From a checkpoint of a small transformer trained on Wikipedia.
Training: a variant of SOAP for these matrices, 3898 steps.
Each number is 128 + 24 x the weight over its row's rms, rounded and kept within 0 to 255. Layers, rows and columns count from 0. Numbers have three digits each. The size before them is the row's rms in percent of the matrix's.

# layer 13 attention output (transposed), 256x256, rms 0.124, rows 183-191,247-255, columns 0-63
088:141093135157146112162149135156119151149159115129108128100093126133139136157172105121136118129125095098120141098118131120119097085109167175152105105099115101143142145124144115093163154113114122
094:175155143090125093134103109094108122093189156164140097148165140145175168162081149091103142139159109094121151145143136148138152113072143114128108107102108135143152120138106137141139144121114128
099:131093138138076143107141120112157128146158146141138121143100152128120077147131119134142098113110130152100156141128158125127143074161147163123146109079119117132163152123130157157135116097110160
107:127157138144160165112103169124135100101144110144191114124111119166130129102143152113090127097087160132142136134099089122134128132137134088113127101107111123117173126077137171140138073116109096
097:139125145152154085106076090111121103073104112075165105111147147147155108136115151160147142101140189132126138151162167110157111134121114146129148149135156147149166131118113161131123135143136157
097:119097135140133117119133106141091113090125125105107136137164081104145101155140114124176089134069113087131092146112133091117122072091141130147157139119130118124155138134142169176103111160110125
096:083143146112177145127161143088159124140115123155138117112164097101129138128098158153108178127110140129115097130115114112163144166098114110159172141095112110120120132154129120148122100135103130
101:118116177093123148133111139147122107132111127127117106092112170124119132141120142153079096117119117146126103144169104118154093153107119159113113156090146155123176115089157162158145153166130093
095:090133071104138114125121099107118160136165174128131151140141114100138103090134123130118124131159131141156135141160138125125106137142109137117154160155125131096091127133124117133146043145143123
113:115092129143091185105152136087155172118129113143152130176144112117169115117086139150133105135108137089153078133142116112137149140134081107146184126112169143149098158120134117093096089193159113
103:095104133150096146142156105130170140121117180099102169129098116140094128089152126162091081173077134126115147169126120112152122125121136127140109159127181128105144137147141157144138083118157146
091:143158160106128127131111119174114136142120116127096138132125167160117142089121103180109117126140173120147117131147124122140108164089090086111094118137086114097144143111124110140103162104123087
100:124173109156127096132113126112157142138126116133095144075135130127114130093075125144154121103123099098120117108125159156157155133138135171127095095117123130140110133151064110111131184089138141
088:175132091086113178147171129145173171149144141141133143149105116119114130125123136110086111101123122143150117138136090136118113113118148121156120131138121153120107106149143102141096168156149090
087:101172135174121091176122114144105159091125112113128158111123163134123106120162126157107108142122114140144127086116124147196114120139107138153095109098146100095152097111142139165110149124127147
087:147105151163181093115087160133110135120102110092087137136076114174159125129126138150127133130138173145147131178123171135101109087127082159111083119160140110104136124131115140130156126132088168
104:148154124094082127131138113113134145171161120156139130167133115154125081135136136107076132156153068130096116120124142117137148145154139164157125102142125129133123129126117114085117154098148098
101:148147070133129144151127127142115128102129094142123144113104108143080124137093106106150152123121120156141110136117128137163124173155092151119075137132151128119159120145155137118147209132145130
# layer 13 attention value, 128x256, rms 0.128, rows 120-127, columns 0-63
089:139100086089149096105113117143161172135156118140153092108140144147089123111125150152166134136137140152129128113156095129132097141122150159138129148130109155145136117147150095164088103144112120
090:131112151162117140146147169134100133137110131117133200144102119130133147102136141087162127114136130125128156144128151137105102103096148135109148082121105167097159137135106085168100123110129145
104:139146109104132096143108076141123141159119153129100132123078114154147112129116087143110155142143108091145104121177140143103144145138135146135086136135086145111140187166092111113087125111133075
085:105112140144103164132150105123150074131143124142124142158111099113097157138110136130138100125137073104119112109153146122100112130092115164098134135101115110104079098098129142124148154133070140
082:079136121127127133105134149127130113125125114109118101173131155109145172126099157119136133182136121162113113123164121133118133125167149121103145143085120137142142115144139130105162094134147105
079:158084143144096089134166139094099093109124132141121096075159121134127163140171112165152112098147124157125155127132168074138106115132160081096110099111123145161143127142114123115084151102109134
098:112131090143131086103123081128117130133186124159108122133138127117136081155123132098152142144127161121109119100102129185137100135130154137115112174117146088134108116162127132160105121170168128
093:138106145145136135126132143139133117093153125149106172083121119149070116177132107164090182193173112141107144121125148138111170156146134122109109143144121149145117097139181145110136149142125145
# layer 13 MLP gate, 704x256, rms 0.14, rows 0-62, columns 0-63
102:129121146107150154104117105103139147125099171091139121109139162165146088091139148120102147091116137143104134088134116105109168104162119120163110109141104096136096119154155098118128135126118140
103:111129138093116128145145144119121142127144129098114093106116142166172102148173137115181098142120140151175126163102161120096136120143149125130128151164134135172095176094131127119150110161075133
099:136136079138082157134155119157122122146152106143138157134140154150152112091123159131134115096142141098108175143139110141120158115149109111134152128120118131130140115203147115151120076109137111
092:144113153120113120200143072131105104098094163126137057114132108138140092110144159156122083121134128108095119114127099062174100140117129174167122169125129132113125081106112153136141133100112149
104:168126141103154111145147159138137082103113144178087121134158087111140145130139128117123086108162110133136140113097137108122130129150137123133118104118158130133129119103176092144131162113109144
096:151132122161146137140136125087111119140184138156130132146098171136148149145118135120127132088143156083082124106156159088127108116125130116133075105119058119079130142110108153136120160139118159
103:170117098117113135134103117141117112098147142115134113127143139097123094143158131135085099157127116152100134104127144117108136134137132155172135168113117115104139114149104122155160152110126133
111:136154109113121110115104117097119128164130152090136105126130164126138053106112118111161123057087093151153180152162102149141101089108135121089117129123110119129131098134121109147142097121148177
094:104129143145137096132140158092096141121148137068108149119128135142174144111110117105109156128140155135127109126149127106140164165156102137123120110094092164153175169159140165119120133143119166
100:123098156116107131124112124110130139182117172104132073135111115109166170118091150127136139133092088186181116124145158126085167129108148139116156099138096115138066142153152141156122144144162123
099:116092128155113128130148152166150175128154095096124105114160132126123092088133122133109095098133093128122164154164122121093154184089149146120175166124148119169114112163150085151129139109120131
112:105150096143132140169104126125132108120123155113142147180097072150121131157141183122113116074126092107163141141081127164134153130100161113155130161123174149112141152122118153121125094124197106
104:131108170120166126119115166111133150159119113084133097167132164131145105133154128106092080184154082094112083109130135125140173122118118178119103072130131137143135136135155096075137132130123134
097:118136152130151154117107123143144140125113132100124146092174099090141150128092105123128146127080121140161132131124158110139149122149191149149121157105144089067144147100168167116155153116111109
105:109137131128105108119135135092093146096136119084149101107124092122119119145130139106143132139143110176152158135142140146105142106064133091122151081138143121129112118102143097115155066119142105
109:167117099116137122157104145107137159124108124122167169155091135133111140121158114149142075075125138100124130122120128114143113134150115111145149175158098090139095146158126093087118145126132169
096:143133181143072134158106090115158100095107120126087096106117177173161160140111138122089135153175084139122097132089114135115122139066161137160144129100100132152121105121169136105094125120125134
140:184149139122119123112114141158099156123134183156111131107131161125123168106123131120142135142125098130115108150117079074131139150168087132178116118110101127119141164150165157117096154118136129
097:143139153121112114163084161126075111124130099147132157120148067167106130131130142168162121132132148147129159093073181142133133143134171119136103140094110094094118099144117119142124164128114093
093:098120084107155136075182156150172152132158127100127123072148141138107135144099107150134145123155128124115133157108129124106140129111122138134085159131132107186131094158119119129122172108115072
101:174111158153095117141100113141066108134143141111128105131085140097144058154138144141114060127138161135136139158137147129126145115143129181158109128115136118096092110166109122140126141179135132
098:157173089163117089135151109111111148176103136094133141140146180157123144120131163140177129154156143133116094160186140117094165125095167142136097122125119164089113122157156159159135128108135139
098:121182148110131157101090116100133137130111105136123136107130126141141143110096083102148070147138122111123153140122138072149128147164120177125111110116140096109106120125142075126124094099146088
104:100135136125135127077139100107122096177162112126160100123117104168123076112082127152115098187153116148155143182152124166099110176131154131110103128159044150124095113133166113116121132100163185
099:109133120108158129123128101144127142167172093114125118168154103112097178139120107140147106151160131142103155161103170120083120120114113140110193144155143109130122147153134127101156108108167116
097:128136105140162122129187141092165141163113138117074102149166141116167111141150123153181108149150143154114143136105138145127125155122168146137113156099135102109094161170156089142138120187126124
097:101126142151115094102152140160156102166115128110130074159119127115122107113045137140118130111118108155113139154097126117119117123129119122148147122113125150156125125135188134119145099155126129
111:132144097092105147124136131116160111148118100106139133147134163105099150124126125149076140139126131111105113115126131167123126158139105084109107157148088097126132091093150161168166117138111072
104:119122115106116157125114145167120135124108169112108127181129113076153096151122143144080110104122078135144090131111152167086112130128150081128112159148131138173134134157090147111166106121131177
097:116129134115116100097147142088086142153144141152104108148131109130100148085120125106127107123123136157122161156172116107181124149118133125107129131149144126106124131128150166183109157119132123
101:152151117129137114125128166149122154110171143122098114123145154160114150113134122084091154120144128139101150108142116124135148142109153142081148142162117076180159087081119109104176160126178176
106:138140098152151149127151138151153090116178168114114084113205144160116092159130112141107165063128077104126104100153091147170093159127139140107142130166133068114132099145142143079146113107129071
093:153125112168139095110142087108151137118157149148158117185112120128116145133148149151116127138111122151118144131128141128106134139153121111150119127113120116097112127135104136106167142141105054
107:086130138099147109154138109145123160160088133158121121126130150182132115130113157135129139138150101101161125160184108130114159099141130148139118131155078168119126109122134119125092108102114159
099:130131140101111093088129123100073137107118097080121105121117176198099103130172147118135141125121164121154096137165126123107144112136109111125117106105120173119166106139124118126134138121136141
103:128132128132136140136106143114109145167110069125153132136158109148144159110170151144138111138173141115123149174081153129117124167085118113125141153159128137140126133091139197128112144113111149
098:140068157125121137156128123140167105133126146170126118112168160115103135146096071109117128126133117138134122137114068154121175114174119145124108097188127123102143091089108086155074153127095113
100:110116091125082118139109123159100136126142123124101112152175150117125103103125170124123169158140109144140102125136152162155078132152150102118125117057098117170089135075146132145131169095138075
091:131102105157141117144156105089135113125146153117103116127160113129156151118166132120075164084147114130155145152088151178091116116164105126155096121141212110133085158134125139157154166151108138
094:132119086133139140131145184116128140147126118163123131141131105132132103114098113128145145134132110102125173121057165136085114155119192114109150130119132120094089116092162106131138131171173170
099:154137108126111131160124131129099172107185118163124114133166128135171193195152148109134129119156136173167178103131143119130128128121141142094137138111096125111077110124120130147117124111163126
100:126143132155123147126150132132132107156134169161149183138128137113103131159124148128158084105097116135145147152136109153174186102129134125109177152105134133140097147103154137088163155119128122
104:111090111135138134059152156112119114132114107112132144151176101135101144151135120189119137159108117122105154127121155100135160104110137103138139106140157127165140115128170109136148128125122134
095:099078160132100128086120153101128139122101145107126152101149169081152122104119124141120125097117106133124107128114184142168123097127119154192140096119135178107139088122081099088114123121151140
101:210107125157108152150141168099166081156128151095166136090103136105097112118121133165126122160151106153137132156163158142130153138106115138128110121159149120129076124128156147098139147100126127
103:124152116166143106118169151094120134194145116122139137169093120118120160157152121178090169118142113102162155110147124114140126118150143123106113127135152129105153124157164087135099119125121115
102:107125149115124121121092116115111119177171118159153171151120123150118142132142154097111071142141127096137142144126159119155141121141132114104143049145120130099104130161139125152144086110149082
098:118121109143150144153129141097143139124126145138134110149145155166098124142134133132118092145115148137073121119146154165123104094152150108100150121155122115128124092176115115130123117121154142
091:137127083111137143104110118131118108143120183169139136142145120148128116159107110133128082144107114134112099145132118191119117108118136122090102099144120139161134107104159179133102110094150147
090:114141151118131104073155161087158124090159154132144129141134137126135162108133141121109061119115133115106157168126126122131169114119107141152130109148094131119162089103066184168142101086141095
103:063134140147128120172113127144114127085144096184118147106148109143134106136138155152138140129103140115113138121101129130108120090133150127155129147124119145123141163181152108150109091137198140
100:144111086156131097178118129099118103140099077111139153151127138107153136083068160183115113105171062154139131102132110154139111095120148135105109135112126108143112124132134098089139083114125104
099:134106148127152128132125154134159131110103151122136168125083146109091177118148098108121094127107139144064161144097157142098116122149109168109118162143210098141109123195126129091121117162100121
099:155122160103098149111133115149126124129165129127096147125134119091140104144113147136065133121180124138095148168087124102103123148107129144150118133146080120113139158143142149130121110128154128
093:137113170134107138123114152123079130141105161169155133122129117120136092116108126116126135128144129124087127136166121114150125127146171160151126119134106158136101126095120159135171098163122124
097:109125116115163128134142123107135073091132113106090140122146042120107110150163116131123093141182132147152119132121136117145121140136152144185158117106167166172103130157160149099081090117174104
099:105100145077095154139123150121100132106120125095087123096116108104116131133120128156097164090166094139138119126150106118141143108132087114127092160094123123126119158149154107097136135108115144
102:074116144086097121132140104140118101116154151123107135150118102135148099170091122128183137146106104120128145110150149113155126122176091111178119127128132136145126143116129151142146149105176177
102:156102126143137116152116138120141164143177089108175111133112129138104114142164138136132131115107129136133110138147133125126154172125109130144158105136092098106146107074129132120129160193115139
101:148164150098086099110122152114119124138108126161109093147132137125116126103118119078145131159092131139105159107141136112122127122098122117112156100101153130113174113110127145155175148140125124
097:176131120114176109103135148122113119088134119139072102118131132157105154117076126089164135064106158148137110088092140131097144088141136136183144116154139098133157176119119137153127137142152130
107:125150116153132154120139155105102130093095151095120129136159135143133104125162136120120095053142123119159128132149113104133097156125103130102111086125158147138091141144117149110171122150138126
100:172187118102128131135105110127133127125129096137134123102143144132096128132176062150131135139151156114099154089137152048159126169068107097138066119103126144127086132157144112084167113118119151
# layer 13 MLP up, 704x256, rms 0.138, rows 0-62, columns 0-63
102:141180118116175111112126163092113129109095144099124105106128119134108142124094102124110109145100122145100141090149096110116119097126129109173126142139118124161111154134172136114145136107145153
104:131135150096131105106111143122143144148197119157107127141121148149125130129138096130108130145071168123166107125091111125101122149140119159146113170152134118123144137131134140107121128181156148
098:101112111087162084143126140123091143122132180118124092139142140112117162162091157089133086102146112112182108144088124136153133184129156119117090095106126200166120097092128146154147130154106109
093:120131141144090151118105110108097138124153130118155166110122148144101105120136133120118091073108157119123111080136170155108148107152150110130125115150134139103137108103126160120131125114119101
102:117133120151125170099132144102083104103158111111128118120120167111154117079136127120075124155078150143141169113142084103114158125113130126126142107153118124159121114124152138103085118138118098
100:151177102130121119144144146109148100095155101136122124112157126136093139125130106168118182136144099167112121134136157127125152173169132113162144096131155140159111085139123160123108126100122140
099:114121152122120097117099136106156121114144157134157147133118153148131156119164140094107120105169113114106125109127082088122104181158149146149121127165121126140109111107144142129123147085092098
114:111159137110160153095174094134155143129139113145160125114109138140133118134094090124082148163136113123124088145135147148151138145171108105097159182135130164155119116161112105127101115112136110
096:127169113131175145081121141093137173106099109127102139151116130064110110139142125122127080104090074117117129147119100154101117096125159124154045101112114132128102120129134171151135080074101092
100:074108106122089102136124115191149136110126110108105122099151139133135150078131148104155146149115106168125105106130104145103105154113142105126077143132109143127122092151155090151103085122117140
101:112118141132128077106131132142131154156184142105130094106120127148140126145129180103160116096136084120129150135152121124122179142109159181109161134114144114120139153156121110150127149116126102
117:154056116109090146136131104172143119152137116128120144100157131132139139162109152165154109106119156156176124128135132098129077096131089117114107108155100173149139143169114136141150122120123128
104:149133133079115135119154100134122110095141149144133180084113099127084159154116117153105153137104147197141153140154147117095113141123131070076112140130134116115123125136122150169104111125152138
089:097121068096118128114112150106113125131117108152113134175099145133128138081135128089124180106139126123123158127121113098104124108125085102114150121096134156185144140114121135137132125143095130
101:152112091098065138098156147148141139119103117073151097110163097100141136164105139111134170145150138146134144112164146143100134132137131112135136056135125170151163132085133123120156122140127124
108:125109147110109086159121117170166150169154113132099098107111119132124118107166084109118137150126155139159091113108121129127098116123113124136103123067123123095120163145129151129100134103111135
096:108107085125146170124117119106108150125156172117151177101114142096119101152160130139143160102169174126112105153134120161092160141115110137110176129105106152140116141118091117148133107106147133
139:120134121141141116126109155204098111136083128128133125150169120130132110176095131166120125127113106148115143121110127122135120135134181128139121152124116129146095063104123096150135120103130141
095:139120132169114121172117135155142105090124142091084124185113156137125136088083151118142128143100143128138095102146140162089154164163130139119136106167144133129121145107116118139134109140132160
094:093086126135151119147155118156157127122167148142140130131085137088139133107192111117163120120109175127100117158148106109125144119126127154103147126096119125168185115095156158114129143118145136
103:119124147122129109165155118113171105086138125167118108118099106212130107111127142132116120119123124141126172112102117111107136129145135117135135172140107128169153128114147163164152109118108139
102:099111170109134176199150134110120110141116160153149131139138100122081151131123139140094109072133131135115115122123090089108127154167145139100112159106122177158097173132128106092136110149139110
098:110123121115127118105115139103129132146154138128083116119089140167096113098113151125153101160122134135170145084103132120127090151113085105152138153148102159089170094089091108138154146142120158
106:140175138182100118108126109148124156126083093149097168135155102106083129141184128133144152121144113136118121123165138127174110143116152144144108143112146116124136086178113135118118140150092132
095:121153103098141151127120111126124102112150091106137102116125093162145100136142121159123190139130143121088176123091157136112148130093101100161133090156134150082105091138148119092144083106145119
087:141117114111137128134156105144113081094152135123113157144161153160109128155095102139127156132104151096099085118117155140153111147137149116116143140116145116127128107133143113161114181134136138
094:145140098139118173137132087120107124120164116147107181136116103160101116122136107180144103134148094087100157132138150137150156129124090110137083126144104088140122114144126121128135129124137123
111:144113090135101111128141173140144150169126098083137126131114128090108168134146103146089123127106129121089121118153139099133159128141123117139155148140171113084144080149160143164151129156086091
105:159125144092155153115105093162137157081091101112143173123141150120124131152141130141127135174088130127116124121120136124138081133117147131124137113099145090164097120100138157126143127109101115
098:115165170144147141148131133155117139131101096147094075120119098135101121118127143089149130144131114123139124110120148135198123102140154142119102119112155130083146144124141127143146115165112081
101:181160079104155113161135116109144152100113076158167126152150160132137140128148141130133098128113131120091167148147174137113148153148109120134179135116172133145106152138125150110147123141129129
105:183137130150125085125147142147139116101154106133075138125148144124146139097159125151140135108167114141126094088139120105134153117123150136101126157126134081108115078141169162093133134108152081
093:120138100135108113127154107158090171123122106148092075119169125113165177100080165142126096081082126113154128121111137130164173163133139134137141092113146103128098116131085118051131150110106145
106:099125141127128137117104113127130116096157134133082134130096118123175075129133108120167092137085136114108183122066133090151118100137107120148134106133097111170115131118117103173131139155096113
099:160108135124093124116143138157142167164117112141112137093097165101126077079122130146143132094113110098118121128088167113138116127132126097167136130132123157123137104138138138121148114150139126
101:151126105110118139090154129138148061155131154145135128149145104126153158130175128131087164153134142159138119130152154134146096124124133157097151145140128150125123155105088180161108139102148107
100:168137123096125109119118133136162110130122131074113134123148126141153141118124088125114143112107123083117101126143080100152105155129195102117074110128165109132126150110141154124125120146104169
101:139116131163114077133132141155156118156143131133087152133125112119085138132111123115116156129116124154143133152127145123148105189135132183134115144142174136127076139112156170128142128131136111
092:104113165138113146156118110158099142124090111134119093151153126107145107132134139162124155145102176167141093122108126143097132153156111127144123138089171166114112153155148112122133157093094133
099:123087122137157110124169135101139140166180156166121127120098113148143129151110134105174096150146133135129111098087159150115103145122125089094126120154069074053148132132136104110167132155126113
103:126126106137121124145103142120131114119165142118139146121145131152078156130131150143089138082125113148145150116123165152099140131128123148120130123140090147143136100161111103108094088137140160
096:109087126148114115166125105088154135139139132158161112123126108127123143120165168076078087111113109118147143137125105123151159121125118106172116098094130110107117184116136122135124123114133099
103:126100121118103131094118120125092139118137123145116105130141159157121131103110116176093129126131097135133150142134175114188090132123122138115155158142155109076164115085174105116115108136087110
100:159147114095112104167116136163126103119164124120139123142135139165097174105149118137127139142105150139137162175145116090140111134132122144108094127150140132132115119117096134133133117164130126
098:137149127150187129126162130182131154141114127105095081130107119117136174115110133123169102125123105170074098135127139156106112120126147139109126104123162117116161131150136091134160087110107141
102:111076086104116115097110140146110114091117129125147148121144144109132112137147140143086119108107130155162124150111128151139103122143097120150144111169145119153143124151158123144105168129077157
106:142166146131150107100109093126098153125172133158128141152144102120148107123110123124103158120124164150156136130129167158156144128142123158136187127158161140103133093151127091085125155103151088
097:149082102137139081123139110140116139084128163122157123089149143114123118120123168130078153097133158095110172100111159142132150120142114127135139147164137135113125157145119094134129107163118111
094:152156101098159130138156119092130146161125177124117117134138122117087150194111131144114091130097118094120112133128117188118085097144155154148106098121139157139111162128136131121132109139164131
091:100126106153121151104112129145156132145140138119145082106136137125116126120082169127112139126124167155109116161171108141156099119166130091119097176119172125120189134151134119172155142122142142
104:106133142103137127118119138112126111139158128111121095137148112119125118139161160128170112125122086121149140140117123152130121180107159130142134104136103125156142103111109137085132108126111131
099:087140147149101159088160118140115127125116186139122123113110120126148177135160138091140080124101167118135155115135100119124109134137150120135084128149118089144132130164142161162128171117111120
100:126122132093127186149103138069114156138123118152164151152152139161119173124185154156143133097152125144072125155114135135121130179148147151128157130156105150101106100142141093182174178124141109
102:139140120068095158101116140074191082088131095185141136124124089091159124139099126128158132145109142141128092088139148108116120143117107146167122093103143133139098140137136136128115160061119117
102:102112088137137167149133165108126105155106153133166113142127097096140107131143144141123148090123103114153159103168132136105168143146113162139134138121116122135119136102132127118155097142143122
100:108106187132154109148115149167126132176110139134109104095087153150118109147166120131121128120123172149156143138106125116149121099139119141138153167113108137117089116120109113125091119121138105
096:148138082086089122101103139126135105093109115124143123145131110150150156139102170137161155103126113091135134079131129178115102113128117112130131117117159104171123090137164140170119112086104127
099:142148138129154127114169126145161128167112122100153113101125067169131140103116135141150135116109096123163105137095128058105145149119145098100163125116185122107163132123145126148115078134105098
103:171115159145158169142100164116119128098111148171134163145175109130095157138118089158101107174112173087152080166076132099139104143131093111142126110131085081110157103113142157142130156105105119
101:154137176144147135106152141128149095106167146116098177132177126162165110105119085141112120169150135104095179144118121140113100147110156098180123135138138127150124133113150156120151119093192139
098:116102113117146129114125098103129163128096124104102139151117103158113118131136092161183142117121124100186119105124095143124155129146086124158144102120116161134130121120175132164171131164157101
103:113102143125145154149167143122076142169089130132131088113099133151152129125132114122101118099130130140136083140175125135135121128143068120130173158095130125138098140126111145159141119112146157
098:136172125100161133123113160122160119122132122137107138106166174177125120136139127128105110096162150153134107149146113136150097152090109101136113131084114142115107147135149147121143096133115128
# layer 13 MLP down (transposed), 704x256, rms 0.13, rows 0-61, columns 0-63
106:096133149113153143138094122183176116126121131137116146127170188174114162137151151144142116167128111165134157127184117102143149124135134105110153115130110073124078120127096117091119127114147130
103:082059114150137096117086120149117114138146122129130129146082131180166150113143156147154109094100127128122146143157176141146146099142132122147154158139174132150153134159142172123171123178083144
100:164167096121106171140142130153092100153142147132085096111132129129147165116115125127131124125139140131127143115121146135108152151149122128088150138143107145165142102156134166092168114076099168
099:139131150106114122131124151112110161098115115180102151107128125137133088118112160119097137088102119151139073092126090131105149090132137120109132126101135106126160147161108089153122146106148133
103:138139172153086122172076181122130142150123120109121145118110127081110170139102121110124159186115083155088122135139141155128137107121100130124143145130141189106154096143125130096169100102139139
101:169144121158146130115166121150113115160161142115110098188107116113109134088132091129140148117107160098112115071120139140131154116121122114112112125119104141146131160124146127158157138128134109
097:091186117104085145123124081147115089093136146113104128142158145104134111188141102082130117138072088126104163107093133146157136144113111125126124124134091098144134115138139149129176108082158111
104:078100108107104123143194102166148146131137134141138124119147168125132118118172117116072186178079156146131147118122133120175114167121101144116145149094137117169124155102141141101129150121109109
101:137128147137145131116108180160139101102142133103084144124140119119108109140126112137134113141109109126137114143089106117160073137149089123143132088144136150153092107161094149159160105140093132
101:121122161142149137160145123134153124155124090169101114150142131135131121122130181149110150109068183188154155105165130158157121174109141143123133097098133098108111117136134129144098097141117162
101:096141128102117099120137153129147112113122106102138159138132114125127126084146153097149141102137127107112125101147158109122148158104147125155160153155122147157126120151105137134122166155152129
106:161102139083128165147096125125130084101160111156116153160126140074139142119156124162146129185158209119123140123127134081165123127140159155123141148118121147103090158139137083075120124120103171
079:101119155134122133127142155136108127122132121156142161099131140156128121115121151154127135113143106136099150130132149137082122086126143102103123135127113119179124122123169147110140143095160149
101:126137102180087113084134131123186132171123151147100134117108139104118123092151129152147148133145097143088154148126086089140142085136151124127099111115099121114133118152158128132134098124120092
101:149110134152102155097140128111121139135129099192138106159179151130093149106121123116111138126130121155078160132131152109121126075115154131142125143121118160095138116155148131105124164110123184
105:115115136163106091084129129089129145106106121101151143147157090176086096134113062127116112116145134104116161098133162106126113121116104124177139130119131104164112136106129130130122120159131195
096:127135134146139117094125143103109122123141169131124111140127120146153098167096128131125127110120107125095096130166115118119176082153120164164121115138150070129144113148130161112157124154151135
120:078104142103113131117143104092169116161147086096142093169116098138140074116098110124099122132135156102122155118114165186117103121083159103097121128115103122140151143128128117124130076149143122
100:145109109094104057135190117180117130096120135100132108149097102178136153132145156102123151116106138141131111129138136116116152133143174142162094125106100105145115099100136086146099087132118155
096:131153162177092123153176091153106122130175120116111156127115115093156126153159155136136090157120118113153148119118089154096155175122143138085144122120117136107149153100148167139109102130141113
104:145124073106124143114160135105162186137132139145124095110136163151119164101118106098115174175141117137159096126095115112108154120131100130108106139113121097131112138103104121033156127110110128
099:118139129110110111160122114081117154121133160119131083128128134115153152090115094139124089113144112104133126108125140123091092105106184172147109133099106153096122102132149136137144141145110143
100:069142152146091135164112143100157117150152149135109129088134153120120132134114128147124147138144108112118134117116180124101092129093101152194123156129123141114149111113109115062113152155071131
102:131160111122105147153107107099137141137146159120142120129146130113133164111097130130159139097123122099149117137125118089116137112166108136147176127118150084099064079137129188150093144138087130
098:111136157146093105111123140149099160114112125130105105112089104108172140109095135164077155137167160130166124161123149146142104125121061116115135129124124151124130094099143110154122126112124094
095:188157095126158142142188154132129108128139112127126092093180162125142086145103141132148145117137125103147100131132096120112076149098133130099153116150127108128159123126168118167184115150118099
101:143142147081099109102176132126115192123119100101115127105115138121152134164094085137117116123128158135113121133130144084144127097111099123110116148174138143074107113145103092091146107122160149
111:108106117143122085150129115116129162214115138134168114101102182111116118133128131146114118170110092090132138142085108128121137136123148149096154132119162115108154090127130134108131109111132116
102:088116126118132170183095094145110121130137123088103179127143167149146129103133132129124113125128110125149118113149122145122135127090098114103102130088172158120174134125141121146091145197108115
094:144160138131142183100109156169126104116142138119112140110134117114110089153169118116147120117162180167098120136078107137094139147155135125183134115145122142120175157160113181114117120154127166
100:095106113160106168140115120136143137123095090087103116127135104118129095126141134109170116191170129163140150127138077126160126145098147109120163084115127101102115126113147160132118117137117067
097:118165117167108093124089153145142137182122140099129106115166104143197113117110128130147145155096138177139166097125133122167145132105159161126136118117151118157096138093114126178117130128167119
095:116118133147134138106096129086125158122131109127113096176090153158115119139167139116106097163086146121164149142161148145146137113114092117114133135097117155077168142124136175140155112096090129
101:155161115091201113160133147136137124146125127135096166137113126148131104126131092156096117117068117106109096187142099123115149161190123112089107112126108101125117135154136154133116126099061141
103:149115151117129114125133172109129166143087104108155122140132128150121082100152155129139135062089129083113131107115176117096131110137117109126126158114157106151122143119119100110101143120163121
101:118159114133152127130146161146113110146149149104138178103076136130116078124144108124125131112085164132166129121152122098137127119168158161084158131120156131122078152134142110122125142118141118
101:122095138069147098143126105139129116108121142147102158115119105129127169134139110155141154156107104047122151106084091115119146169118139103136156146132189103169134130137133104128104116134129091
103:143104156117121160123118101148090104123129120118106149129125085105137133121139117153162145094121145159173102104097119159077113135106129121147151151126129135138105162108128089072140138118090134
097:111070092095108123147117113112136071122091099133104119115136093123157149123129115153088156121139154148118135149144094139116106114098133143155118122121100178105183128108146125139143131130157132
097:122118127219136147110123124091108152129117138145113133095119134178122106136117150137113090123106148080115124128147166124169109134114146147107119096141153106122111140102134113143089131122144160
104:137137172095132124154096186152151143111179163128150127140183170147154112107112113160106123162119105129120154153126078131091144067132114134124165097169099139155127089152136098124104169111130120
097:114108118097110107101092142141131141100101110127094123124113175118085111146121167138124140175086074156129103147157136139109132114099105120168145125120104160130104124147121118122158131077173133
100:104120132084115122149119138120152123080101109100112097173156129113084157103137149146129096089108149148162121128138142102128109157137111152146104140122107157146136158115141101144129086110131114
101:111137099104139155137115089155137116146133129150144174151123160151101117151114126134149131075130163102138109103131144113136102156139124159104124148167126122129129144121128117101154150107134160
104:114143145101157079115107182156142101129123107101145127145130154136121107139105083130141120118155151130091103081122135160112127124146185101147161120116097158085155137133157122136128129106158113
101:085088179167182102094135152119143144134177145146130165111113125093160133113110119096120098130123106122128119148081143141124139078091108145135121149132097114117180076100149141122155160075108130
103:138107130096097118094113113088125114128164133124147156075141151125170124109073117113129142118115123157173117147160179141080135081101140103161150130126134143078146115127102110111116138150129083
094:155126170106100162155136110145083100120149133126151143134129141127153133110170097162117141138162168143142157116093126111134147126090095109133127125101157126162131140132156113107142144107138123
095:132134191158162143173101149152161087134125132144125158158095095115122080117153106110125153152165099133176109080136165166105149181132093094120155121112143140171124080119145138155130135163097093
097:132138089165131146129136117125115139121097097161153085089131156112110141097097125137176127133138182203139096139091090077150137121137118147147127125122177176146145183152134134133148109113097147
101:085129175149127096137146161122112114160143148165148118130090103099121104154149117149156152087091087081100100118152125121108103161188131152142125125109111142165140110145124114124097126133126124
097:106137134116139137109184152115136082162097137126160153137166114146135155123151141138130100135170090104144092130147123137201119127121154093142108117141100147120130142188121107132107166139112134
101:150117136096120144156100113121124120123129118115126151131162121121134143136125125099139114125131149097063109152138118090110108137143170118157119129120133144154104095118084136131141085113142144
101:137144116128124113091123123100100122128144129136148097175140130114179115114140170092125142116125191148116136085141082151125131120151131118152103084162148087160079116126140161121117095150096152
100:156135115134126090119170140132178127134155134151150109116134093115112138150120113151138129089143107139140121136134111098133125166171170142132118102153136156166133134151099124145116095110140116
096:104128098145118090110146094120117092106134123142152109107155115147128138086133172155153096138140066185085107126144110120147093118149108100118128156148143113132103136124122107152115140126151115
098:114098149094110133131111115146147102136125148149119107117126100117086121124134139114174127139086134114125140114126118087141165108154095161133162103118171098115157106121111158131171093121108128
104:182148134101136177121086096115119116137047155124120119110162112111137130167152101142134158098108106109144129136100121125125150110105076117174186120097191111119143109124101103137111102133089127
098:126133092149149137137147098157137092164165141140081094112113144170129133108076115128144112100132115090126138128100146137136102103122125066080132100138153153126093108135166132102140148109121112
105:142123156180128117090114164113118105142133145112153152125135116109148108124087136142135100142091149126151102125141117164174103172105152114138107136128104126120140103118132129183114127067164128
104:105107128141115111083136119156121102164140137131166169096142130090118123100163091129143107158104095107170109125149118149142115125143147092129108132121152124098095127132122099089167092116188159
103:153133122127177121193150124116111121173128161148131110094102119151150114102120083112129111106164150136131085126127132106104083145135108127096112158101135114162130139114168154186106088162137157